Each number is 500 + 25 x the weight over its row's rms, rounded and kept within 0 to 999. Layers, rows and columns count from 0. Numbers have three digits each. The size before them is the row's rms in percent of the matrix's.

# layer 10 attention query, 64x64, rms 0.145, rows 0-49, columns 0-63
076:497497507467460498544521492539478475495459543487477566511475499494490487491483527527496441521488515512498501495553506479494476498511487524490477525466532505498502517509476513508462529460513551
064:505496495539501521521507550496503471522536456446483491487496540503497498482517480433510494458530502503476521501494460526459507495474518492532503531509497521493526479526500490515504522425508505
077:487500485518506536503499552521510474533492499452489509517485505484491509479492520495461472496494528511481492517529495475475508511473470527486475543453551532486541497539467489528468532441493524
057:501474511532510490463471507511486516495477445507533459495502500530458488535485481470462497494506518474522510538494493492466576510495546495551502500492513486515520487503538479490498506477553487
064:491487484463452510499481486515496490479517543549543491488513549501520502469493523473445490487473511521526509503500505487490531538472509497552487544510476504451474491485515491492507508523537451
073:524528477463531458537525512493493515489477497519501501508518480478534519485480471527504504491543497496463534493466518539485485526511507487528488451551437489511463530477476518461533492506491493
088:468469531480531481508474535515486505521468530512511521504466473529472489491480507520475427474492485484498473512526536480473561463514509508477488521520517519492498515469506503512508512475506565
083:499490474498506490507487472476487534484532446498508532476469443526491512535474497490482507503512533473538520510476504562495532495502553496511514505510462485517530482446503536494498477529476527
084:505492451497482525497494457508489513471553498517486485452516513460519506477533494452451490508536506535537516493518527452512551524479512500515514533491476481477491479521479506515472507515537503
091:506516447500493499501494441503505515483513463502536478453488481515559532495514476491484512512509475458523550527458486530531521504496545485532516495477468473539503504492514528490510484516495470
065:436514487511502498491475464517475480492504555500536510501515512475466487541502530464512532455509475495543462509520509484494507456468510522513508520478543484518535505516504475477484532520516458
114:433480484495496503508509512526497485496447487535562496475441493499513481523525491494514495464522469534489476466464514481495530498490505511524530515514542530508513481482518491505454516525505542
086:493550467522485488519498489517516480479516478510504495478520489542514525469489475485482474470503477532496559543421507502493524494497502488480557503461496493493472512505499499503510556479531480
121:476494487472521481491481527531534543498504496477567459517474436527517517528482487469505497510520513481540474483473510504544506479466522507476508505495516487498533473474535481459505524526484490
097:487490480506480512478460505522531533470520511518513476528503440525515487500520475472481467502525512551489521495504529432499514505485515463438531507510488473472515480478510519511478530513534523
124:518517445500488486494494501506508546473548453543509458515537529466533497505521487487466520506539505487531528503529459486549516513469505487503479476460477485457506486504476492520516501508507472
118:507515495498456497529512476522507507473521521512491495503537563496497471512527517517513529472501504528486476477528481488481489541473472462490498536482520523438466482519459483535520515492514443
119:479488453515515495502502504543536484440500485514484493485502486531471510532550535496479500467563473497506496511499528450494491508459525463493504516478487497477524464503499512524525555519493500
109:531511516535442534531493503506515471545526491519486529503502509518514496512468538506496506478524459519436507504499485490483480528500456504455528501478509486472459505535490472534490484475538477
128:494517474497488527490487486497535519497558477531515464528501523466524491499514504449497526529485507540514507523500468467540508506461482491492510518470505461487515483526461465539488482539525449
119:501523466487497516491543483493486485525520456484491451476509458469524523461520508489507527504492458515485528479508486507525522525455512526536520520499480518544530501510546490464464467536507475
124:512487536548482510514473495497504446556502543490489515456471497540471484515449540508519518504470473496482473513490514521482475506524512522482510479533516508534483482542530491466487463489487503
102:477466500498491471527467474483460506521514511516499516518542547496521463540489505497526519503462553460516470462529527521494467504518486495526455451542511520494501503493489454510505494486512516
124:469541472526464489493506480492504470508514546539483503560508507478524502499523493495506483466447471548468527518485497531498490488485499522504517519486425523475525479524484484526476483520503514
105:488521458472542498487459460456534507458516477527487499469478528457509511454526518489505521499495512522541500531516490528535462527526474514504509487547493518493472508512453505487484507524519507
114:509481472519482501514495498473530509532508482501512550504491450505507514513466487486487542479469500457464531560536510520474527468508458494489508505488508465507486548478500474553480494492537521
110:495505522487516503446502508475484483541482512474498524474491503498504512498476518512471471511474486521501521460490516539490480486520486548510473477501499553519510521512521491481459492476481601
117:501519464500487529509478506502488533454474450506501497548485485485504477485513514451502476522540511529522481496543517470503545515464521449491539512478517485501510500496456521548497524494466509
114:446452531487531522494494513527472490493482511498512543512490517498564511522497523529525527500459487484472506527487496484446500483474545506532513533454482514480478496473490487546475508494501481
097:518507476516497505543520541486497524496537468500523497475462510467489478506483475494499489472521489487514507519431507446505498495499479509549518532452533463497506514515505447556518502511515500
112:494523533504506506459477492492476513534498515486490513472528485480542503494477518469514554557448465519460535522509488539475471490510516515493495464478486511499504519519445496483527468505507539
084:527479484518497499522512518457473498506446483460487495524484487512506547467499529521497553515477523431486497564501496504479483489502528491512496480552486474516519461482533497497503533502508512
087:491472530485504496522544519496507470529498532535532517490524466489533423496486508490508473537496488501477468510515532539482532489491515548480522466438485529477497502500491491508468496474514499
086:463489476467416504533490486531506528499484508491518495530523515525532507452490491452511510461496511485493470529531465473467516526504520509486525507479510523480527515473524509504505556506502475
091:512504510516490512457542503542485545487489460495497477496512481471492505481478497531494488479456526490493510540504477461505506529466530518505493544527501486491501518482547468426495485518538535
098:471509492463516502520477498537476492506501532506503481483481551534521485544456540510499514503518475512473531443473499510477506487524469452468526498505544534473496489513480488532462484499526529
107:488461510503502505497534467542452470539509505465471532520516531500499513521521544474491477520515485485473468470511491473472468484476547492491534496463487552522523533527456514499484504510499514
088:471483517482479547517528505521476444519442494490479513522485512471527483493546465508529495522460491521468504467495501489528472533489481490535518519501528529495486496491535541523498486520524451
103:461490515454559468469508491500491476516481539490480525524513467510474506564495484507553524487506465488452528488512531510507490505473511491479542533494482497479488481504534476499508537478488522
113:492518528481566475505472520514447511520539483509491489479495504473504525460490535518487479523507501496457520518563478498481504527491481528463514509475464493494508483550470507483502522502448507
106:493541492519469481504513439502532446502514460464475527492520479489503485489551468483505479501507514515492541546541510524536527495519510497473490460490451528499503505474508484513487484511538520
105:482516510518518505500521520444468543483574525483449481491498483503455509494509526521536512474456510495513474524514530526466509468475502501486487526454509490521521518497490511476512518514501454
105:510501528524445493504540428507455491526488511503445496519513506512495500500512513490526533500477508487473469501535494480453524500495523482555528490521500522505504496529479474542496487496498446
101:510508526528460512493509477483539472527465496468483498504489487504518536503512524483471500478438520508529451516551539488459502484490517509443510505472453543481495497521516512523518489498503529
089:496516471506509505484496520514536521534501478464543488526484488476495476504469481490507513468495577504525486526473504508537473572482469553496470513486514471482508468525508503497490507491467472
101:482474537466499479463473475477481522508518485497491519500486508549509456514498506499530501513446501487530537547566481491498485450497512470488543526494506484541487528477481490524520479522491516
096:493549474504467503546542497474473474474516462505510523483471503558512503461476488463512492549494499528548467522537477472487521500481494467525501508523515492530496522468522470477507504485509488
095:500508480517482495504480460466515517495480485520528530509427480491487519534516538506494502487453485481496502517514428570499500526470535486515493543504529519487491530498481498496509472482513517
108:512502488521471520535494450511487525530489499535508505504509530487512503508459502518505445497510518488488476508443523522478521510521481537476494469503485484512451502460567508476546462496524490
099:521521528499501476478511523514539519510490500488509476512492478499478513504484514459520490441504566478519549453530490493507506515498513459471484508500518507448530478529558489482483503450493504
# layer 10 attention key, 64x64, rms 0.153, rows 0-49, columns 0-63
064:493478545497468515495460508494471498489525507524489516517511472502438496531495481469521505473512520504507515517486432473489521504512456449494535521512480539509494508503501521504484500556536546
075:506489527461487509451505521470536492516507456496558481504460495476484502544504525446483512486512478524490514538500527512462461517484495478507464527519509540496517520495522539493530460491482501
081:519473496508481503537464534463493481500549543464502520488535534489510500500535474450482495514480457520503506491509450534486461530509480474507513530501496502457526514487471516491530467541500512
058:523450532541509533486514527482466462473491516504531452537482486510522499480482443510505526491507468503475457526513481523475472502498512511512490493538481491553507480539540491517465500492507507
069:529493509475491473533472503497513467530498499496474502506563479471517470473516478508457450534510496449532501497488548517528527515528538482489449507484507472478517488519512505481543528486497510
085:479485472464495458497478489545489483510458493486492494460489493516508491521487513540541495545528533494492505470506523505544536496513520503503559476490499462510481519510510486497423532530502500
077:534505537482507517478473483497503518462515491522561530512473483447539517522532488497508482455529478521473499514463488479527434480511491494517529522532491526493513494508513485487524454497477481
101:460526509482556505501514471527492511509465504501492506501483443464502463513493506576516484531514479462473465525511542465515510489485512546497515522486487522498501494500534513522490468476505468
093:532507536506506458544484480499488530500458499496479511479552510500512492495502512544482498518518483476515497447533527533500508530507515535512495461510469435483487474525488499490495448477531472
090:490531510438551495509519494529514521542520463506464496500525510455522511501503494519538487516507520449467497482465547488517496458495471526493519513499470532500458494494526474535500485493490470
075:500493526510502492497482523507491488535511530510502466500494486513502505498515518477460480516439536503522506528483529498487446502494456455488445500453557513507547498524510496509512487505466554
097:506482530504543462488489495486471509460494482509540538499469472481482460507468506483499496512495519489470532514460463500532510508497556494568515494493483517537482505518551537523495489505467489
097:514524524529536457449489486537495515483483485500488540483530464499520500506512510503476591485506496468509463499533510513521509502504523499498478503508465461503518508487544473497472470522474468
106:482532461516512474462498516506506471512481530502478519558520499466473479505516488513471471490484538433488530485447498479532489536531503502522479516504537506515527480492482473490502543488532517
105:530507543520514472509502480502510505533436493505524517489499484498517492500476506517521505527540480474493520451495539488502523472502539501515522471505433459508475509510502510525460465502541451
109:459489508470508486545453499486490530505487474488492522450534522505533505507520482500455531519507487531539495501515547510487492491528507501459486503511463464468440536514522471516510487536495519
134:497525495521509535458476445480477518483500477475519464470536511498512489474468507514495521525521451534523543516476450535542527522497492496496494478502458517542490498488494515505518490484548493
121:504502546507537482483503465503489524467466515508522517486541489471515508475493495466583511478509484486474486507499516469512523444473491511557489507494480507520507495470506510542522464524509469
152:475492510519534455510493508475506516489509544493486533490531526498492519486567488483442498500496530471552480476534506527493527511497514499511472526483458462456515479477486492477500505546473505
112:465541502511545438479449493494481496492518470500512476498525526517507461483500505550518522496540478509497532500482503496535537520496496496530510490459504508503507439485502457524474491509539475
131:526499518502516497519498471479551497449505551470502527540492538504482511496498508493480466503447573475504493505516504467471479494510491475488514496485539497497523523490470495514488517509435529
121:503513445462489524451510495512490531473462498475501492500510478480507505455493467500539501520489487515488552542505487450518456520470503508497468508505563495501518530503511506513494534506537530
108:470480490449513522513519532523519469534477503516478518497509532535534499533545480508488488486508553496527495463514503502506484501544464466495496542475485483452459497459518478510471504469502523
120:488477516509559508476453452509529580513525501495472473464483484518494510492489533522503524518530518505493496511504476537529517498495509507490521526474448461487499481507478479531508492498462468
118:489515482515487466466493504493512478478474494529445495467466485501512496486520509523478482490465477500519507519505521425477445523518540516526498502531517464524498504519530526509522550532538496
093:463514510506533516515507497479465483488443512479507505467509448496519501449535544504523477540511491496508508489499522467549528488486528461513480534475491502517496548479517528498531491478455494
125:465519501493531500545488473459502491507500484534508494448537502466552467462505483525539520515526483520454522480472508516522518499525481499509525523481454495508470482508483509508508504500540445
154:479525486536519551458503527529509511494500469482451502522510510490543489479494504486506510509510457530507507458478493493543518509476526501531507507453437483456462505523507519501504506524528462
101:427483505539530507490493517561520519544494472514514523496516439471520486501526491441499511460500503446551479484515487494510498503487509505516509511465494490518534485501508485503500503511472489
109:496508497508546490495495484478458473491492523475537506495479475503523496490474497478482503506511462448537489541530535491493521485523515522502491451513539499519484516447568505472483524494549490
096:476501507484532521481477513520489460507486510490492512445493510498534514485493523438465507505436510485527499554527504486501484507479471468507472486490548491511491498505515536499526537516516562
100:528524555478490521509512491502496483493523466515494519498544461475510482497482502439496514533475486541465500503472501445537526520482526503513433482509479469536498537515505501470503502508513500
083:472500463545510501516498537498480470498490482465510486491521542501524508520483524475466537540475509420547484482510504512444483517513515527498512494512476490508491479485479517486525497497491559
086:547485547511479474487481475507484500521496476516479497484515507456494479530489510458464480516531517462524497489475503493519536518516434525512524498533496511488486548544514487516439514513493524
096:507516509438468479527488490497504554502501499527536489521531483460513509484473471509527496495538494534491534464487467480539508517517471465508503481458495464510523506529460535529512524494469477
102:491530497512494504494480485540494484539507532505488492492527581511505474456532487521448543485465510512517466518512479531503510484486489507482525510464494517474498480450538492529487486481516457
098:453484497508488492486485505457499508509526481458494489459524504465494500536500497472516559525475498511538516477501521488501536496437479520542524525508479508487508514529554500516491467502517448
098:445503494522509469504486493476512497551505486534458542496520468468497493523505507509484513517506496500499494502520519523489485526492537504489467480550500471501511493480491483485446550438559506
091:540524497505477506512481533518500499537500473465493518464498481510497477521486507478459470483511470457485523512523460535466518512459553505520462487549486502480521493503560528532478509521488496
101:468517537540493504541457573486480493515464502483477518489456520498527500462496485519492515542501470515516512512499481458484500503466460543535466490509509515509494531499502475500529503505511456
102:511491461508524453511504444496493482507489516486469478482476510515524470530510508488518488517502502504460556540494482508493495538466490520505500489504446500480552520544478561473519493522493528
095:516504494424519492496511518510508495446521467524491535487473503486486537523463527491527506484530511481536504502496476496493502470479526520545512514445504505541488543470503497507491491527446478
096:505514477470494492478510503453504537482486505496525545484533498502524494551527480426454526484493561492491530503462509474456538507496504505533476500472489519492509481524506473521480508516512498
101:522522445531478510507525468500486464546510483492482509486487543506511538527499508466475523532503508447522524535517489481506499470491498485503471513475491504510512517583475480501494497501486447
092:524473510521506533518476536486495512493501488487528512491488482547521524519454523507488524510519502494467470483494458515508486519528492440506528474519568492531519478510493508463480496455453465
094:492488473463480535471495491517502482553438489501507532486512489473507530451543500455472493487510529486509533499529516533486538490495486472510539496484481531480509534489502513505522471495470551
091:514501491479485485514506465529484537475488564489516535512492506470499470522525462520501494555508513477489507454496518527535495487524471515511497546431502499521474520469477525476493472474488518
089:451513476500462539519490487519520463495489498470513497497475504474466514508473467500535467488507528501481489533487504534506511526520505539503498523442485529549499480514508481573497545489482487
107:489510506477491471499488496538553502523523497508511452479543493495497518564508485479502502560508500487493485522459499470480500476545496456511529448507483552492511505468477501472494531482503503
084:555502493532477539511520521485491486494481520540504495513483526550521499510469475545480455497504503481499469560481440531512511522484462492494499486491474514468503484535518475503474469508489470